Weights of a small GPT-style language model, trained from scratch on English Wikipedia: 107M parameters, biases.
Each number is 200 + 40 x the weight over its row's rms, rounded and kept within 0 to 999. Layers, rows and columns count from 0. The size before them is the row's rms in percent of the matrix's.

# layer 8 attention output (transposed), 640x640, rms 0.0127, rows 496-500, columns 0-159
102,190,170,199,250,209,171,249,177,269,204,217,126,215,166,210,207,222,144,206,128,237,183,149,161,186,212,244,268,296,193,184,160,243,210,185,165,215,85,191,201,205,155,250,211,193,276,234,223,138,128,202,208,122,125,184,260,247,240,146,204,204,240,256,220,292,261,98,179,195,167,170,176,215,269,257,197,175,220,181,188,230,216,203,202,169,248,160,210,209,227,134,204,279,177,222,193,251,191,135,169,186,151,169,115,149,185,206,133,314,181,181,139,173,213,200,187,182,177,248,204,181,187,177,209,205,189,172,249,232,253,253,174,266,270,207,188,238,222,242,179,164,251,223,200,198,165,244,185,230,221,205,206,221,221,275,241,187,165,140,309
112,177,263,186,166,162,228,230,199,180,212,224,181,255,247,222,194,205,209,146,252,212,229,259,249,240,231,145,222,182,290,195,165,232,176,234,241,215,208,192,170,189,212,199,147,146,183,181,246,145,235,237,151,210,207,218,232,214,233,160,235,200,217,214,253,166,198,141,182,168,101,304,128,228,143,170,208,219,271,245,208,190,227,222,225,223,246,185,244,116,200,124,164,287,275,306,171,177,187,268,311,220,165,247,156,202,202,236,206,164,202,232,176,204,222,167,221,213,181,149,248,169,132,207,192,242,201,203,162,158,171,217,190,204,186,266,199,197,220,186,219,156,120,130,203,205,145,210,282,222,233,276,250,187,295,242,206,158,185,174,183
103,126,148,231,143,256,202,207,141,198,219,181,253,184,107,234,111,210,193,204,201,195,215,250,174,209,184,253,143,169,277,210,168,150,209,203,234,200,244,239,208,132,273,197,202,241,228,167,241,185,128,137,228,223,175,200,204,155,169,173,195,134,201,247,138,191,210,246,227,233,174,220,178,201,290,134,217,186,256,216,151,163,125,179,182,229,161,222,176,260,227,252,164,165,200,209,144,200,217,185,169,218,193,204,269,216,156,282,190,284,221,268,195,250,152,126,155,261,241,212,260,204,237,170,233,181,195,220,173,168,224,142,199,168,212,188,216,186,278,219,224,243,198,246,212,265,155,190,248,171,242,196,196,228,164,185,167,282,178,166,259
102,184,226,176,194,130,217,196,242,179,218,223,184,247,206,159,229,167,156,159,213,204,169,162,200,160,132,248,185,205,237,156,160,160,233,162,197,181,236,90,97,213,192,196,272,170,251,138,186,116,235,175,248,226,211,210,152,257,190,152,136,180,174,166,215,180,267,154,189,261,157,260,194,210,155,159,300,152,191,184,257,210,215,256,233,215,236,209,138,193,179,296,185,234,265,175,185,188,162,191,260,235,210,160,178,171,278,153,165,190,183,121,210,236,148,152,178,171,164,206,183,195,171,205,223,197,177,208,183,236,218,228,189,191,158,160,182,113,210,225,220,152,117,120,267,173,234,188,220,234,255,285,189,185,164,276,147,224,186,190,148
103,172,158,246,231,188,144,239,261,227,204,203,186,260,169,119,246,123,238,210,164,104,243,190,193,183,240,134,252,201,131,157,242,257,288,225,126,244,217,168,212,254,147,208,224,151,252,233,254,187,229,216,102,171,174,181,243,216,248,160,247,166,173,249,193,224,199,193,233,206,166,260,198,229,211,135,282,185,158,287,157,199,206,143,237,215,220,200,160,186,145,169,188,216,210,239,179,229,167,155,211,221,212,112,202,178,160,224,202,202,143,195,194,158,143,173,222,196,238,159,210,190,186,192,176,193,225,94,148,252,170,192,190,205,233,125,207,220,217,230,197,191,182,191,122,240,171,222,151,169,185,166,198,159,207,158,151,250,225,252,199
# layer 8 attention value, 640x640, rms 0.0129, rows 497-500, columns 0-159
102,299,219,180,240,175,192,98,269,232,256,198,276,102,149,159,193,93,185,305,134,213,134,187,140,227,202,203,147,238,214,195,209,140,244,226,120,183,206,186,218,140,155,177,245,225,234,180,137,224,158,155,272,230,157,173,214,236,148,178,219,211,198,165,188,172,190,221,243,217,234,184,263,249,215,223,262,225,183,191,160,273,228,182,201,221,200,197,220,205,197,164,232,246,161,145,148,184,192,112,142,191,130,191,281,158,184,227,151,199,247,226,226,242,221,189,246,239,160,203,177,233,225,229,182,150,167,106,144,250,231,219,166,196,201,168,255,156,183,153,229,264,206,246,153,233,236,299,243,204,212,204,178,246,110,205,207,190,271,204,216
103,190,162,167,191,224,193,171,198,192,242,184,216,183,221,182,229,289,207,216,245,209,219,221,202,167,130,137,161,157,143,208,194,244,168,199,267,223,146,192,189,238,212,203,195,163,232,175,195,261,160,257,138,216,187,158,197,203,172,163,217,191,305,264,262,188,169,179,194,204,224,185,228,228,173,205,199,197,159,176,306,182,207,185,207,195,179,231,155,256,127,189,196,249,251,206,198,210,137,242,217,214,260,181,197,110,186,181,244,109,286,221,178,199,220,211,175,126,239,154,164,195,186,214,137,266,203,93,246,205,161,215,182,201,167,169,191,253,211,269,178,207,217,206,246,220,119,200,181,270,130,305,192,182,247,218,227,115,218,192,120
108,249,169,148,157,200,265,209,138,174,227,147,168,202,184,192,232,181,166,144,165,198,264,138,283,195,179,233,171,226,217,214,170,213,203,247,222,303,154,260,228,115,251,269,157,189,252,204,195,201,227,164,179,194,179,190,197,141,220,214,270,181,252,194,196,144,147,200,188,233,215,204,187,158,196,289,111,237,168,196,150,250,239,262,264,194,250,159,249,222,196,117,187,258,176,224,208,200,196,199,166,214,246,176,219,222,239,156,198,228,188,188,264,181,227,217,279,174,187,179,145,210,139,195,189,209,195,212,185,211,210,135,208,201,236,197,212,229,166,113,243,261,153,249,169,227,161,231,173,198,186,198,151,204,210,194,188,213,227,221,179
105,240,237,140,197,205,216,198,195,257,239,226,96,123,83,202,192,208,183,180,149,155,165,205,250,224,234,205,188,172,212,209,171,157,180,198,217,143,195,238,254,175,187,185,254,259,207,108,189,204,159,201,196,191,231,163,253,226,198,177,181,232,192,99,203,214,318,156,195,149,172,161,183,218,201,178,222,222,202,97,183,163,182,261,186,199,202,193,153,217,234,257,211,110,223,198,132,133,210,128,186,174,215,184,218,196,290,99,212,239,198,151,207,208,225,194,73,192,197,270,213,240,213,244,230,193,207,237,176,273,295,158,155,204,241,265,151,240,206,265,227,236,116,243,189,172,172,227,229,221,239,339,230,162,163,222,215,181,180,178,213